Part of a small language model's weights: biases, tied embeddings.
Each number is 128 + 32 x the weight over its row's rms, rounded and kept within 0 to 255. Layers, rows and columns count from 0. Numbers have three digits each. The size before them is the row's rms in percent of the matrix's.

# down: layer 6 MLP down (transposed), 896x224, rms 0.108, rows 550-609, columns 112-223
# up: layer 6 MLP up, 896x224, rms 0.116, rows 551-610, columns 112-223
down550 103:148087159094148164092113129103148092075135195142181079093079136180118097061149158130139132110154104164137110135126129123080132068144128125034087127119127150140128134077163108111130149078200078144143093100176098111131125124128148114111124126112122142094076145115067114051167160170141135117106156078126145083110110079085119139108133132129
up551 117:192112137135113100106152149142048151131116117191103174170078162156131160060112154140136170171179155096111140151160055162069126117176180124137137165102093149098157150146138063115168218145108117174158083107150131164093104087148155105142120072131074079238119129219094104128093158115109177182101104129157101114107125131131117134111122182187
down551 104:153082178132148137115167116101102087128075106120122042128145164058098096131108177141165177196165112070155118136157105135170130138131152138127087063111161124128109081134151124100107188147141104135072155117114186108059137117119171133127126123136075139127124087132179111133191087058142095120112107167113088157108102119077080120093116065122
up552 099:162094086157094172121152172140087104072111103143097148124141039092063191161129136151097150152084101125130086118090130091180144067137126163131192126123179173129135174161082135127131082143116185132142155137119144118099109121101165138108122121170137109160095103130127085092116157120138140138132095080131165141141132068186077176149048035132
down552 106:138172112150122106112099139120172091090116090088170152168100161104179158175118125106066147142087098066085168136152106138141141129139139096147081105096092132173112098115112179136117181097127163127110154078136152164090060149113060156139153097107190136103099127113082151115123132110171110117203155101127107129137152178137132137115146180082
up553 107:166158159086085165123074102205111171127131138111163137139204176131136170089074100120099134128101127085115119133129164108113121126146103115152143079140194138110181181124107099125067097155139115054118179120115091120164115147070135125119098101148184117100062121101128044139101106047141086155150103128162176139096129099084169167143159146134
down553 095:122094147143112097120132162136105071146117183167147101192120173130096110107093103098103123155142101128084105178137056144130097141146130137171130120150100141138058090107063153123182164156133110101103138090086119115082134064167136185120095118129103142105162088176128110107145146105123094153139150155130178124136150167118028153130074099107
up554 092:115137132066119167140100112121120104132124156120113177198175125092172075155148126081161123160131090103120123157142128083088152146126093158169141119111127107127097125134090161114189105097149187144097196161132141150156116166132092074073135141103098111074192150087134077166179225207170127169126106103110166162092196138173146115140141114131
down554 084:107118127132101106157114047124168095163145204118147145112127131124138100118155110153101125189185117108142179113116105115172131177123167084139217116128091146152149106134140143146135183124105167090105104145134099171092048093100134174160154076125121104155155082179178150096126142114130178128118157096160070189199130098184073078168146164107
up555 094:104141070147147129176120117118083081158122131074159117144120135116160131094108081122191121143150141085106152101137139152099074160179119139111154100148113103151135103060108121149090128099091102193126178132177116146058143106213126129114139091143125086114102160110107107168175094116121117113131136124090184155181133137044083152121159131143
down555 096:140072151144173135110125126109186150131128210182158100164112138160155141120088143042143164127116119120115103110133100110104155088119130142137100103076138135082168161137123208088129188096228168124106130156074075106120144217125093156118106151136141115095118122152087102110103103121163155114148128129103159133117143182121139121176123110144
up556 099:153107123115176149145134098083118098122135142125083085151135138128165090132109177174137105179125105139089145177168095119102132148109101082156075103175098134099145105119129142145066118077180130057139120138110092109135146098167153120187184087110190189119165156185106121136154202153170103121174095118170130149115123136141118112132177173119
down556 100:080167155142130098112188097153191136144106109107113104137100109102122197141132122142138136098101130180156121128132116136123099116133119160164148153063174097107128085172136185176114123122135191115139125153151176105085111099146070057168121112134150144188173123169119161161102066143085114144148101096094114097052139160091089134125141119085
up557 104:135135068156179087093141105134144104130064160091149093171129096179054157093092114122151077153093121109094143132123141153145131171123100095117104148107143122186154150146147127120140191189171168109173115156131129094090124135145164100157084111168194100137116176158157089168145085083144134116112104090183160176100158125147107169155111090191
down557 105:076142176099085176165101065095174162119130112174178126099127072146159178086099109163137094096160171130103075171139086174145058131099116139130110110168098162128165182146107104139194113118079116139107108145118035101123117192160112099116093154146109126086084163112117131100073123137163154125119181121137095030100138097116171135151132120152
up558 096:150113139116041114121107156110095152123147110105156128113171077134092168093162155119141134182099162119078185113186121167115202135110120149141101190121124098143150115129116147142110166153138116121137131081170103126107161185106165106086127132127123112177098151137084167137136116079131087054189110091116167165162154102137145179148103107194
down558 100:176106141076152123112119117152210082094153152095100155139146131142107216160170107195141159116135120104173095125057171069183148069126123126123100087093142144106104111108129096094138153089130131143100111094107138158126110136122095073142125127079155130155092127164111139125108174183156150181122113104109105160073137179169143117157124164160
up559 111:125070124227085139144136162083107137183143086146064110116140165162094099070188153141152109133139071163152182200084166139110084141125130124125124125158139146124104164118162133101115142108104127115109110086152159134155123092114178114091151155089149122107162114160160175144137120166153056137112141134136139112126152109132188165168171105137
down559 103:110161130176113128087089129117139107148163113184154141084156135133153172139081124134105078130092134156158127118110128146083146096112120158158158083161090177132099130140157040115087108147089173138134124102182137096144134092165136162124173197135092096138087152135081145041112117192141158160144114132144154114181140194116104134098184098147
up560 100:100110094109161173144198111142127098134086140142096127133138137158130115090116120161162159158153143100094155171157138078094197115096081182087122067080182104086235115176185127122076153115162143101098088080150130070154094116152173189103150100187053088110109131149096102038118137139106155139126056083110158067143133086118150157156125112077
down560 095:103175146112122062126083084092135144150135108117117057115159096088161157158135154106139150141088136179114110117127151136091126156119070192123119109196140190154110078137109064160156162075084133109144159172127067109142168130065162127062130137121153159178120136181118104141141114113137107152154181165154120087109172159083130134128167102143
up561 109:141101106087120128093107159117131116126114136087135114141102115131125104145105148123141206155113188105089126126139149146180172132107120097146144194168165091147150118117149103185152081150153136171138083093100165181159113100090142078126150111099137118132163099142177131133122100133154142135169016103175112096170164134156115157160124178133
down561 109:080113140085112191128151119138104144107169179106117115181184122089085085071117136171120191109116121132133162075115136093128093178141123139133107109088106142172121159141134110145153160166127085226104150171099104114216086110122132120085121101110118149090193096148155166155136159101147119183114121126129095132138113128120128114160214137148
up562 102:123172177143111140180113139119111118125041138146114187116107123213101159135130112133126171173065158083116122193122130096116107132107105136110111106104084209151114145128203110149137146145125069120148130172153088101102132080130131147099059161178121125149131180149117095041114142138102169082147113135160124176146129146107089130112122188165
down562 099:180106103125137046159133139104113161149158181146216084156143136172122122111180145135074125141132097147140125082063131122164197134185144136042132113108120132145176128103170108082147149071096129133129159185119108120169112085144132072138174112183120119092141140095148128120113137133170117157186103097101125116091149141053128075127049190115
up563 108:128130126163095121152113119139161195080133194117173123065134122132128143186137146094114099123186150122168121078161106086120126127122175150078112126133163117147089128154107111175099117071170130132152122118159166087171115181145096193127152144138114142064169120102172138126067155102134128126157146097195123089114186125070170124123180108159
down563 106:170146109169144160175145095168127128148142206090124092175197118105111121040131149144110064141186171146167084083106081092110119149117174141199142104142113174102129105123107142165117114154129135152178121142118117088141135104131116143137136130115082167157118084115137152144153092150062162112175100178113080115121155118114154119183168123116
up564 114:122081059131111168200114069095155165164113101158094168095162158108108101112196079139097105117120092158156123139108092105153133161130104118108122142149122076158198136114062168209149143160189178104197048143052154120138127179132158100144105192108128087127116187049148124137096137168174124135048156088130150092147133178114133081106096139085
down564 107:134164124132110117082157135098122165143138109120139094077121142152152136102104138083112169099164187132117081124119116116127077096093110079052152108110078140139080088154123094194112102159118133167180131107165119084112091059153102097142113076120130125165157109154102096119148146157171067132096110091099147138148155164116116107165103164124
up565 098:163101126113078145091106098135096130173171110124130178062083137127062123171097119083124116182155130096142092104137120093134134087066126118167255117148169131157129088125151075159229119157175119128139142128144154163165116100129106138142103163100149070130144129112162118131118121125100136101158196137114107141130113146135085092181087159114
down565 095:113179066125151128153100121100123094111098107143095051078111115146084182145137098091184073165107100114142148140150133131094087086084146096135098146146154143158104128155086113084054126123130138074137102173144121161107085189157085081085120089107097107162105112138174137128063128108110143127164083165134102129124116163162068127189114134099
up566 099:162121156101148087112145160211115068123161114137134078088112110150082137146141173131135093123099147147097107054183149149131086162171143122135063130161126068136169180124101070119115141176096090129185076154149128182119134082078125123136111095202077127134135140118117094116082119120110084132094141154171116100115119117138095203154147196186
down566 103:200141159166122169162155096096119142135153126164074154111134153114103041077127141109150195166149137133124129124139187084089065131114169125087130073087143134126128151120150166100094171185132145126086138120100142120171147092137093175089091147132158106077174111143134205117162135134134071056132104088150202102161120168099138154174116124077
up567 099:134114094188114121182137094096117101051069125068148091117138156152160154154114124140091098167197193167095119075112115105190093123085093130164101144092126080215086147127131167131077157116165146051157125103068085164141150085059154083079100146149127143135126070136116121099136149137114128147088172178144092134172147143099085124163117143114
down567 103:087101113118154178055106148138139125136068120182074099080129060118175120177139140104161138117096111119146069136137122151103139111150113143100097140114126059066136160134098162037166101119145138141105091171188209124160123141134145137102122107075152060122065132149176131147067111171151106081099106123081118138152144089139109080141127104149
up568 099:155141118096054151124141128143086114092079046130152083106161128155107113173108191080174157079100124140118150125152079056059094090092132153100119121146107156152138196170116075093168142121140125122115201162127086119119131149121175138078063180118081120111104167139103146140176167053120087099095113115109106163121172148099135104134128088089
down568 096:136132143102128177119121188144127145143143163115119112173099141134081119117142160118146064074185120034115065134114115104114119197126090143151162117099134132090063155088170205133146053135102121111154102112107125209126097109104165088139140113194137156115150132103153087117132138101142126230110136108107150165112106134128162198123134113184
up569 103:157110115140064158102145162127140106116095128131107112117123167141140144164087153152090080121096085169145115143126093088083100129195107135126126155141153092160064057121162096121147074086120101168138170112104194138120161180143166090095118180120114178101163191134149156086197143154105110154168086109119120082144139068163132119172037177115
down569 095:049159136145129150084127112148105134100099168115107121129165156141087188074082145072059161113174118111157136076086093129143115120137120133187108100160145098107057179106160119141169136148152210165127128080128161138170149082134062147129181171136169136134064191097158108135119147140104113123172102074173160061130101145120190127086135075147
up570 101:113117058078174103146152082118117124105147139070054097135102087138126150104142139123078115165131144072108109069128101128123105118104119159148140144089192128125159157086128149130121129117158162118162114168083125120161086093202134135136163083179121080100177153108126170087148186149130090147163183162132111108152159062146146129125113164163
down570 094:152127097122071157122100153145141127110126106181174091178086138168076118174125117097093153118163107118147128163138133154190110054172152108115098116153126175136111143147134116070119154110067106137123138149141179124150116131110152131105052142157138113148122125111123156211114100093097017085145143084171150175152104112087124111130112146154
up571 099:084151129111111130151126157120094126097160188154130154180146076141096107137146068159104145145097112118071173181075101101091142124159071139067132142140143178124083118112084140186142163172150139107155150165164096146094132153137127129113126110193107183100107127139143190196102174104087146145137127126129140142128157163067139106129082084092
down571 100:215077072119135123171156104170130142108065105096147079074107137163097130094076172129114199163161151110179087156170090140104074155105105122089186139147166098108098099078060162074162110098106125060129123121133125142147123144031187050139086143095139179135115097108181119122093126162136151181156131177156135087097129134128112168090164110108
up572 094:133082095121102125156126104173043191116139142099115105078073176136101113120162137147079107159127153113114134201147211113132076139126140153224103154130147123136109177083180083140144124098092142163090136117081155150105155093095122062127099174078082113093139126135206138145134104123143115157132118079061179140179192148117132107166186153117
down572 091:140114132115142133085134115097171108140128178152115153157174186112076138119158133093123100127073120188137048139131091154073132065181198168160181115190119144104127104139133144079161099167090159131112162112143095147134160115165100156071151131161144131123120116146116124066150104121168105132161105119132123098062105153118178155156159100155
up573 093:137154125119143128091048109123095155186185171125124136096092084154103130116097153169133075115130172051160128105130125117148150148141111118133153117168148218094136168147116128134116100033096128104069116156099073148168163121105163186134101186168121185103163158130044165122144084041128153121064134120132152169164064112156108188126128092204
down573 098:131078110095106114124116207122129137165146067094114155123098112118074080123098109112134103139077117092168183094148135135169171086148149160139127110144111160062144079135209067073166202081105126118086121136132125179212099134126164111089140150127132127101185114117123121083093103106136138150099091067144185164135176140109120130145150192090
up574 103:128125125094113108090124162084099127080174117113161139158056125112125153157113123134134081148073123142139132138077136128131142118094139159128129051158111106107115164136160105197082165131089158175138120124119067126158153157133107183098121173136113154218111142127159094132163130117099122116125040187098072128127173111103162140129153128114
down574 109:134121108140142110130081126115129076141146150170158213102118161146098126135132141144149144116111151103136094146079121128106128100065118155144131137125130138083188155036150161143102164168121182147117086107142125124170081098147119181098173124136148143105073090139186122154106124094097203146118070132104077125103139074089148174083124115119
up575 093:121093171132122121148093127126165085090086151108164189147137131091143068117101172100196184129124118110131103134157078115120097128111107102157064121119114111106140170096160140147155135106194137092107134149133117142134130121173205126080105151075140117122119116098200160124205146135119096144138134110152118127110125089129123117116139131104
down575 091:133191168137140074170102179129148143095157119150141166108190091107111141153131104157156157119136135094114200094114189188109152152194170129180124140163153114138110123085058169186079090145136188099165123119118122165159135112094072187110083095102161164083102082168088153142085184146145150163111151128124121117156122102106149107180147125134
up576 109:102177114143139056120124154198130130155108119127122173102118158147148160126142110126101202156134178162116099127166164042146152151163111129148104178154103072102170097150118146154113076183101110105045126108052092134070212140133146129082103113168134110107073150163151130097124116123107127108133145188121145156060139107129129150123146131113
down576 106:140157129144040108110104178169083175133141153062114094134122137096114151149173121102131128171155145139143111189128118158167129165131149090144112118134111190105100110106137077142108125133099192148143151158161171097136241126162123119134170089172165083082120126124085068107065128136126101133117127172193166124081124098084130165139143113165
up577 101:111081127110157112156106150127118150122135139139129124095152079119113099124139101168084106112145134140127177120147155199112092105105179142134102077182158153115117132134113142112130151156143137185114123066140170170149139068082126141210113187139151117169156131077111122129092141203135184176108160176115073136073129177112163156188108135160
down577 104:125125126075071173108135128176094140140090116118122119124133185116107134089169073092150128082071163148160109133097118148095050154125156152131156148114119113135155154164092194151136153135145169135118067150166122173086066134082154161169154116136128104157144082152095150125123074025121168127115131127132148155098087134076114121110130138178
up578 103:232135131156111130161094142157144158201131126135143146184185100086181108112112124141122104115130133063113133117133134113125168127205146128115058181144167122158074146149137118117206161091144083119128099121122087131123094150052118104141084158147129156087115115125150063102146108178151081173097126184103170212143160129104079133153121142104
down578 103:163140122126144087166139143091150161172141113138140166154139141114158156120120086070107123140166098117133128122185187125150151115128213110122105113137117131130113131107139145116144090160114120088108102052144133076076131129080151192136148154109170154102194087118148158177099101151078096111160106128163165181095096177134152166159161115077
up579 104:122109107098154110132144120098130067126117168098139136115090153124160163046111128106116200119141089110074116115085140103119116105084131141155138099121166108102124136123127133057070107162155057130118097104125136157128209094168082123041112136106136120043174125116150160144142117079133115136111055082078148115173103163121098107159207142065
down579 111:132087091166072089162136135066101170093148139131127057154120123122098144186133077154067207142115146101074103115099163141103050138152111185107101107106183147051111119178167122091091126130145160173136104122144125137158107158154152186178061135133127116103126111162092084223084131124171071111105098142100116153105064126102130089115105141128
up580 095:085109087150130145167088131072076120135131176132201117092134173113125089144122116200129166132168127042122071137086101103046153127241147166111151143204099145132143164090171194130110199110106091166124108112196112108154126153137135082100104116110119168123151150192089110145101126102147136182136134122115085107106094122105159143077079112133
down580 093:176096112145172153116127144132214127071116065122195113186145141126143122112064139106164168131076118121116143121130148119164153138156116116154172200087149147100126169144095113166152150137103100122151144102103149157138173106067130121148109134151133164077147108126137131173131073133117093120111125074127161102157030121183142160145125108155
up581 100:108197127130141079165119146123105087083115127107111114127132119138094104074092113193134109133140140104148145105149142113136179154139165149085136169127093123123206139150114166164123059151098102129140183159155105108112134091166115137109173071134129118111154125191102121153149128071111064182149054188177132110195135126094117133173111104138
down581 100:123132207104100100136177097157125155076127144126111140153158148155116121119079154134142156092144116098043107172134069173128095106159123106114159185080129133147124079140094135087119100102128147091131127227119117118195148112139097145135231137047086081108111139161147092116160138084123096080167166088126090170105174099092151123077124160134
up582 100:127161111172164142132084159127120175114126109162121154123155104110179177077116071100126120079119139087104081110066153084189096091119112074087164109143130201132143148145123076176114154174090181116117144086199196115102182126070110129170165114105165123096126158092117103165087156164118163101124093140152117123109192130134153126086102138161
down582 099:079120122158179108154126139074153068165255093138134112141087118165140138115135145085120203113115110190213139117134160143210119124136137179163137100123142156161087140097156153139135101105111170063121112122100113172104083140132142052133147088137114122137162141114108109150169139152136065078147159121137119128161163088106100121078186180097
up583 091:063107148106151112119095159175123156140128160115120123080129154091076135121121083094125104130098076160122171148129178136107115172157113122111117079168143144131114146161119132086152077091168125141074146122158133135144121144143142139081097173109157119073139150053133153103162105178133112090092107140099061171186083103118158136173147138132
down583 088:109153179178134140175144130063102087156056102165158129135106185099124198106157111194189107116151167125112081127126105109157109109129125067138132146190069138186139232184139183137077120146155152091115139157140103109141141112130118133147131145157135138143125108070157158087114141093078112178122124152153099131161169157190127133161136148139
up584 109:115156104118115122133109084119124118104158163143194129134126118127097149112149098091108165145146118132104121142074128113197150084112120156110144098095129153106167122126112099166106133157148154129131113141118138175058139119177116074132122094159071140120157082096062129072135134058143182120082107084189111155108099117172103129159148155146
down584 100:074205144166123136133132118188116142079122082200135165160140096163131161135146114172100110147143098151168201161175105159117155129145152151121090137145136172145151148126196111176168164113103154125145125183114095188151119164179150039147129138203162135098172094129180102108164105139167144089124171161080091108170093160133159205171078157163
up585 098:175129073129181120103189129150107098127113124040147104092113123137104111108170148136140092221138172138148157145121168115179113138140101158071160171120085132113171151072127151063159097126135112135140106111117095151068103146146174071067104120128116164158160113085115120070092115125144129122089104037093142092129138104095123179144152147170
down585 100:132125071121123129169162071158133147088119112161108132071091072136140154096134142153135140133120121136134156105093176101099130198119133101118078182145134126130133164111158116142139158092112121145128160127180177166157060114093125116140135153126108136221158123103152145125175154137127118119169200086108116066117124161079181131138113152125
up586 100:160102120175072087091109130112100108142131150102163164073141124088121125179103172115086098105096123132131153167098100094107167153134128145146117101116186146132146126163083081105142147163117146164183122176156108098105119083117133165133142086090120178127162105136150106137085145088189103118155136103087139135157153138124110093152096151112
down586 102:109178042177140149186094221130180120091187119119139135145162167168189154100155101076105177165163112116135190158099161085112128134175095118128141117091091114113107162130129160187090118095115105158114148096167146109112126158153120055088136119138132184085181111116084104166110177093097106104146103094171133142122093122051135155105136104166
up587 101:120147143149127067148098115145101065109097187166122100106089144084113179157133130098037131228128063126099142100099082141113194118145191126134115117077081162111158106163103115135103124172163119093122048193117106105131145125183130143173122133121147149132145101212108129172183125126193082178137106142113119176107111147115116097094153179166
down587 098:076136119146113132130120110215159080071173144126138143126064143101112101139168210136133166150104161123135191139143182129152159114113096126089144160138111153145080138153143064138113195078127077130096148143154177142063086121146180107135107129115129149137148109171145178116108102130157111170138149117109126157174120163138116137091119159093
up588 109:127128190096098139059104101122119137152141082123156156132213103100176101155057123163123107183175114107094147101081113119136111094133144065156160079142156191158132119092103107146139148193128105119129113127202148114128152083139131132115116122143138144082156100108163110127120107165111109129100145159099068127107124116136167130194128087162
down588 108:125121149076134121107132109084093136146082180098138121151080151165159101122135115129174129133185116144140069138155143120128120160091143146111144105049136192120084079181140197160078104177136090147135126059169140137071126132097134080183084168122126127111130100153173166163096121132198122131133126180137159099150162093070121095183102074089
up589 102:109157144118095095181108095140127117095117127166149144067118155151077097093098115081193133156138075160130121146166120174113118109117117165147056167085164085137110081208143119143136165126171063055148127138165129170114164098115098107180127110117131100134115126134145119097131127058111088119156128227125090075183103132144134077189154120128
down589 102:172070135036126119132112143092116173111092067101167145164142134112129097169135112111147118178127167125108128147125084131124121114145148196059129193128108139198180107123090141187108109140151155158138126181106134129149158178088132000102117122169085147087120120135073120179111212145133144104186159176120129120120146165150105139117104124125
up590 101:052117172133134154098135119104090119157111088107099170119109095093107102150148099123127141202143125104128094126123135108186120128108087149116084206157091090184162107127044114170133143209147106126096149212135132153096163108164134142114124047101157136153140200094173079194160094138176132049120182097179129151115106148154126130126081089158
down590 100:133146157149126090099155116090090146150108123112111158165084115121140112133091148138192082090085072184074216111153167141117084156105127104148121071145107092200175123136154111141089069108127092151144149149126092124147128098058123164164158115129149094140153148078107172117121087094101206175149123121118087123172175071189109080073163120117
up591 102:127091120091112124179115135100124146173156155118105200137152091106117080194126093138082151172135092090153130141107180122094108163085146138095107183168096128090168129141168132094127128159131091110134109144125141117073145181147174173136156143133129161120119188089131109169093089119104107139127086102144137053186029118108146092148142156156
down591 101:111181130145112135190057092147161109123139120121152122110151100199101168130114093122120143142164146114099087160077132145130141125099111077133131167151109076099169142126102084114115081144108151138088154127129103037150128134162112190130157101100173185053143120146128171180118138161125120069102115089122107115150152149149108080102091169105
up592 096:109142159172144171167100102154121180135111085134117105132105128081058062081107045088106117121155088113116166101169095126121078138104111172089110157137132146155154058160083104152135156107073136156114146141160177135090149123142122059130141141135049154067148092122130136101114131076099134148154125119099072040180138098158117151173190101168
down592 105:136112170129164177121142157113084052109083157209116136124165103126142157170111119097171143120065148148163081104118103120130090163120131099152139102117146178137086180120146103203154146127135137160160135159156174062067208151151111000149080117155137159104125132139133132139134130091165104104144074190154157154103172132090135168109142121116
up593 097:164163129163136078165149148085078144146138122106152109163181125154152121113077147151144114127120133086196110128148111117134150168128110111147138169183117140094177168194101135137126105092151145158161147141172171131150120144142120144130182114103121132109092135128125118116152135140141176117130127171150117067090169145077135154085118216137
down593 091:114175178147149051103071094122117147096100130219073148111154127136098111142131142156122039166124162134206146134164177135113123090224166068104163095173123145096129163101167113100126153157166157126088152124093110060203124130148128151107107117128150124160128152121139102133115139111099108134128098116117108145124171128142102142134104145075
up594 113:090161147088204119144136148104089141099149115178127114067148194130063158136122094140124132166107123125117185189099092138087126136074116154142092152150146136161163125154154087161132191179117088117141129155136103148055154152124131045147070121147127134099106070123119109157129137109131107109094143141114067076090152171131120171119171106123
down594 104:140161108110104085091100125144162114124129146114120148107127145134049128096106106092113147076091144082101107133079094112141114096115133193108123101105097106089095020122101134129094109116127075082102084123173102115102091143141132000178150137137153165127093108108129127161142138076148116098106132162147141128076083075130063131131108142145
up595 104:150117138076119110133108144115187130090205148122092136107125182136142157121093107133123144088132188149140123140126131130152100124094113049167113172206189087216115129089089142092120156159095087094134128178129130112075142153148115127084142195139100108103196157104207114125109139114102135098137073170116100124173103146139082200114127122154
down595 106:127162151151086181119135103133097082119124106154139156120098104096121114130138152149048211166152129127131104083139142153154109102100140143106137144084138072077158122101146134087154183103085098133106076095192104122126118171146154160128162147127156108188100118064141098091146115153113110075172123098145112175162107135107099105083159128100
up596 101:107144155124141129169124134152108136135119135157157144172132150094108128083084096097084153144141121107082165084125099122163128158151115141083155169144142087130144094121119125159131082138168126132119120120061122104119139074109172111101186208104067129071192144144124086104124149194078116172164076132141148128117129119187117099139169167085
down596 102:111133136124163098053151150108107134052111054126172200110129078099126141101129127162179207123131080109093181069137121072114081146190175137147103153101119184112186120158141095174124083107124142125102110099092134143115121158112133112154107134093164185120108127162083089145180145126156112146112123134121134116181123161104111115153152075059
up597 108:123083125041132156092094143123108172072152115060096133139154064094124155147133121096112129092143072120148123066122153125115069159086126132115141172133123055077130134138133152146148088120157160088108107188129104197116172082145132116107170025129089120164149127134168162132098160111146159185117107146124153153156163104087058093195212081088
down597 110:127127202092115110120200124152122110163139092166140073143148167130143119167105097103109132141068114102118164047142065082109107119151140092093131153120134103128119117112060125131142114131123151086159144202041085141155113102121137141097098116178184097147139098137101082166132120093122113131134044148080109128089105122122091131152163118142
up598 099:136143099105112149120102184160138106114103146153142160158102145109098116141122125079096136122164154167102086108160131121107160155124112153143101135168118159177098179124147115141139172124142113147139101150161102119086176143129053104067123137117152140209099142128108188103093182140053096093136154097099154147131071103139115041139111148119
down598 100:142130152134176101130113092120100156111080127167131156132165081173143158156131123140107138190163154128175224179081129136087173060153170106121135115103098105116207113106094074080191117132118103136111171110077149128139090095074144098152086121140147208119112076154117140156182123081154109123111099184131133108153126176222102145162102136126
up599 103:113163151128138099103054147096143156076086095112129129091119183100124084062092120110100113110080105107158122159162127142170149151159157114119136176138148182106182171081148069212104144132115141103099150145098140158139205171088139104085136139087127137107115043120095105114135175085138096182113151127156178096132125097111168107139149159130
down599 104:102095042147123088157143175131112138128145188172097113112135083138136133139099175094099136141100156115108138161109128177133148108098195101148168110095089109109081158151166138118178068074155185144129103167148148090141175148137092153133120161122131085077131104092155139079173108113108159109134159145145146113102179116108141152098133114173
up600 088:157068160086154203155147123118153188113161155141143065096166108126189112103109130164109127095142206098164172128101131132120131121154159150162134082103182137098123102157087129100110130103143073145153100154099159137098096109094149175129110106100095188089124132151178123162144106176171064110172098192147103063134129137209085137114173177110
down600 091:146173117170137059131203126147190128151098169111091085167155094121075149163095109158136140174099114129133150096173094101139104108073120099156129144200139125168185119129172127167159088141120152101103206125080109093093215163102145085162109151110127068150080154103127096156154169118160131202173113088087171127172132122098149118134148097091
up601 096:067158087115147071148156181110093091116127145161147133135126144113096146154136198179131128196146139136126162147101130124035080114105171160125121130149077145138139117167078143078192114151209085132078089122132117138126140090083194155151120131139102151120074067205181119126110106092151126101123157169100184138080118136134129125129119134138
down601 099:150165149132112143057084138135128103158119134138060113081117189166142157113137174068101155144175107078144126152086169148173120132128086184116142189156109099138097107110111109058074118102072101129174107115131109088116097143105151153128132183109137114177125100088104143128124155124117064131092141099084120099155169192142137162159147089129
up602 098:122101142111121143114095138135102182144111117126088119127115153171121156216140135134186127097135118116163154148096161182117162124163130162140139128114122169124146138086085096133083128113162143144092137152126102130152121224106090131101164146122140122156134149132119057160121060117120122109095148156154083142067139100125112151151130255163
down602 099:176071122112154122084081168141108087139184137173091149082117101096118146232123220102067152115159132113143150098071138146140160140106138121155152170204156098223166142115141104165181148110119174123128134149128161089113152148102063115135097151171119148162142159168121096141133099144141140144091202121093140069065149130110098108126126092083
up603 104:130107117133072113088108109141130132129124123088117122128107117088132152111102096135160129090107110052128118128112125100092166125184150088163103156224113087132084048134084152077187115108141168120141194129106120123168146131174182111109191136126137122157169205100116125095046096186136149148118163121117150127088107129151126108131100115124
down603 103:035091098090164114224176161103144096156127149154195113120107157122117036093115097166111146094134127111193155111145090167092145081146151143121148093119145148120104135126117081064211146101077119125096142175156107139117091149133123126155157138175091114134074152145184108086103102111111122157131149139108080141104106140118083177136110106140
up604 101:131160080142141151190125119141067102134161136119154142166090141128132125154115144178082139127121127151138141094069102125169129130150083136081074188138118137081160108104160103126151171144094095202117153121054169109152124108129157136142199069093156086087155091152167105127090131153150098132078125119147128127158143086101194088151089138100
down604 106:203170106138177135132079151124088132108100149113147148100132110119197123131086156133144123085131094079134111180121119172041128122149174172096149145128145138125136095147120104155104159191145166106201110121124135104091176108088100135097095123125135113179149080173172122105051089133097154134074055131114205136102104143134151126194136057126
up605 109:171102116106129139068176108122112144137181104129167176125056142129140101092156149135162041117152110135111101165094113122059106150121127124081097188133137115123191122128154155154124111103142099131112082129167108142161146162106178084136133165058149122154125136116114128159149107166106125108102116075104159115107135139136142132092133205099
down605 106:113120115083109099110170094123127149143153095119142170151138117198126115184069128066179146131137114145092106135184104082088114152099157143121159142122062194106093071171142184102118091190140053193110089167091167125127138154109121120102175146115149111147073123134125127129144154120168135122134097119152130163162156107133114064111151086119
up606 103:100109092065148122070108055188153133156192095075093100113134161140146131153100153130108129127134080146125078149116153064158117161123097083128147113084097164125113163117103143127158110131156129135131160133131118093099162160134105125093112103151126151129101096123178129116113116137123138154123120145143087201131122079122138135143186101127
down606 101:131074172100086130174081145199115131083151101103130156127141105153063124166160083118149148132167144182109124084120074111144159169105108117148109127131140144108122160176170171145100107159144142059112112125113113125209147131186111165081096148136129174166090128155110129148154163083108159080079203108117201126118064098120129176132154151109
up607 102:081136090171128095169091160111162109109123167121065108209097176135129158125105112112171140140106107141096114092190119148170094174094123172158108138179189177142184134117185137102124123128092114102098139156137106143111139157099127141133122163028153149117093154123202136140165113144095121178050144172159124177077129113106142148077100130108
down607 096:114111109111120158157119199041153141167133121174108091142118146110118147131162132118085169110111095121144182119095077129050116159134179155148152142133152059160060140129108139110130126196097130142151068087165185147089109180156069094141126138180149129171141119075107172134127130134147127092080146112174152104105137094097171096158104177142
up608 095:142085158082071136125117119162171178103136117171093154165092107173122099131106147117087103145108117134096129158124104112099170124129121103116185093128116111087129172173106065182161198120128132139140133114146086074114144157183140171158146152148147135180074114159116133126117186123151089120156090133087151110153156172146143080154087108154
down608 090:130134096107143172188132116124135097148136165137117114086178111123131138169132116098117127177084093162158196123185136147052155151016127082089124138141127164065109108144076179049153212128147118178136119109136105126076122102099148159145106155120161152130061133150121045112121085169098115115140114156103142096173149124064142125164198186127
up609 101:140092096117120198085153137085185187165142145113087086139192136142168119113116112118099104063136116143139128127121089101132148156162114124130126130137136155164046134094157104100142118152156108114102066136119206188118118145120170155122148109113125125142109145172107168116135158165096161131084161124157015085066130104117145181133151141148
down609 100:129154127134125178143095138123160123117130160117159135182117142110144105130191171104091149154155095130134173100106112135088201083151127120133162147103180112210131107153082135106171139126171165026142112100184108148139167146133112012149118140134148094143177083196093084082093133213108142167113138105149106164111118094142083118089161110196
up610 089:145125144092137127177098133150130103082112118114121136084115141094080104092117110109184069135152129168058151098128115114135088128113149174150068131143121109123112121181051138193103090175108078147150146147181107129101178105176135089088113147093091097161111103182122165114191120113185130067104115143115110180093174147141159137093144084091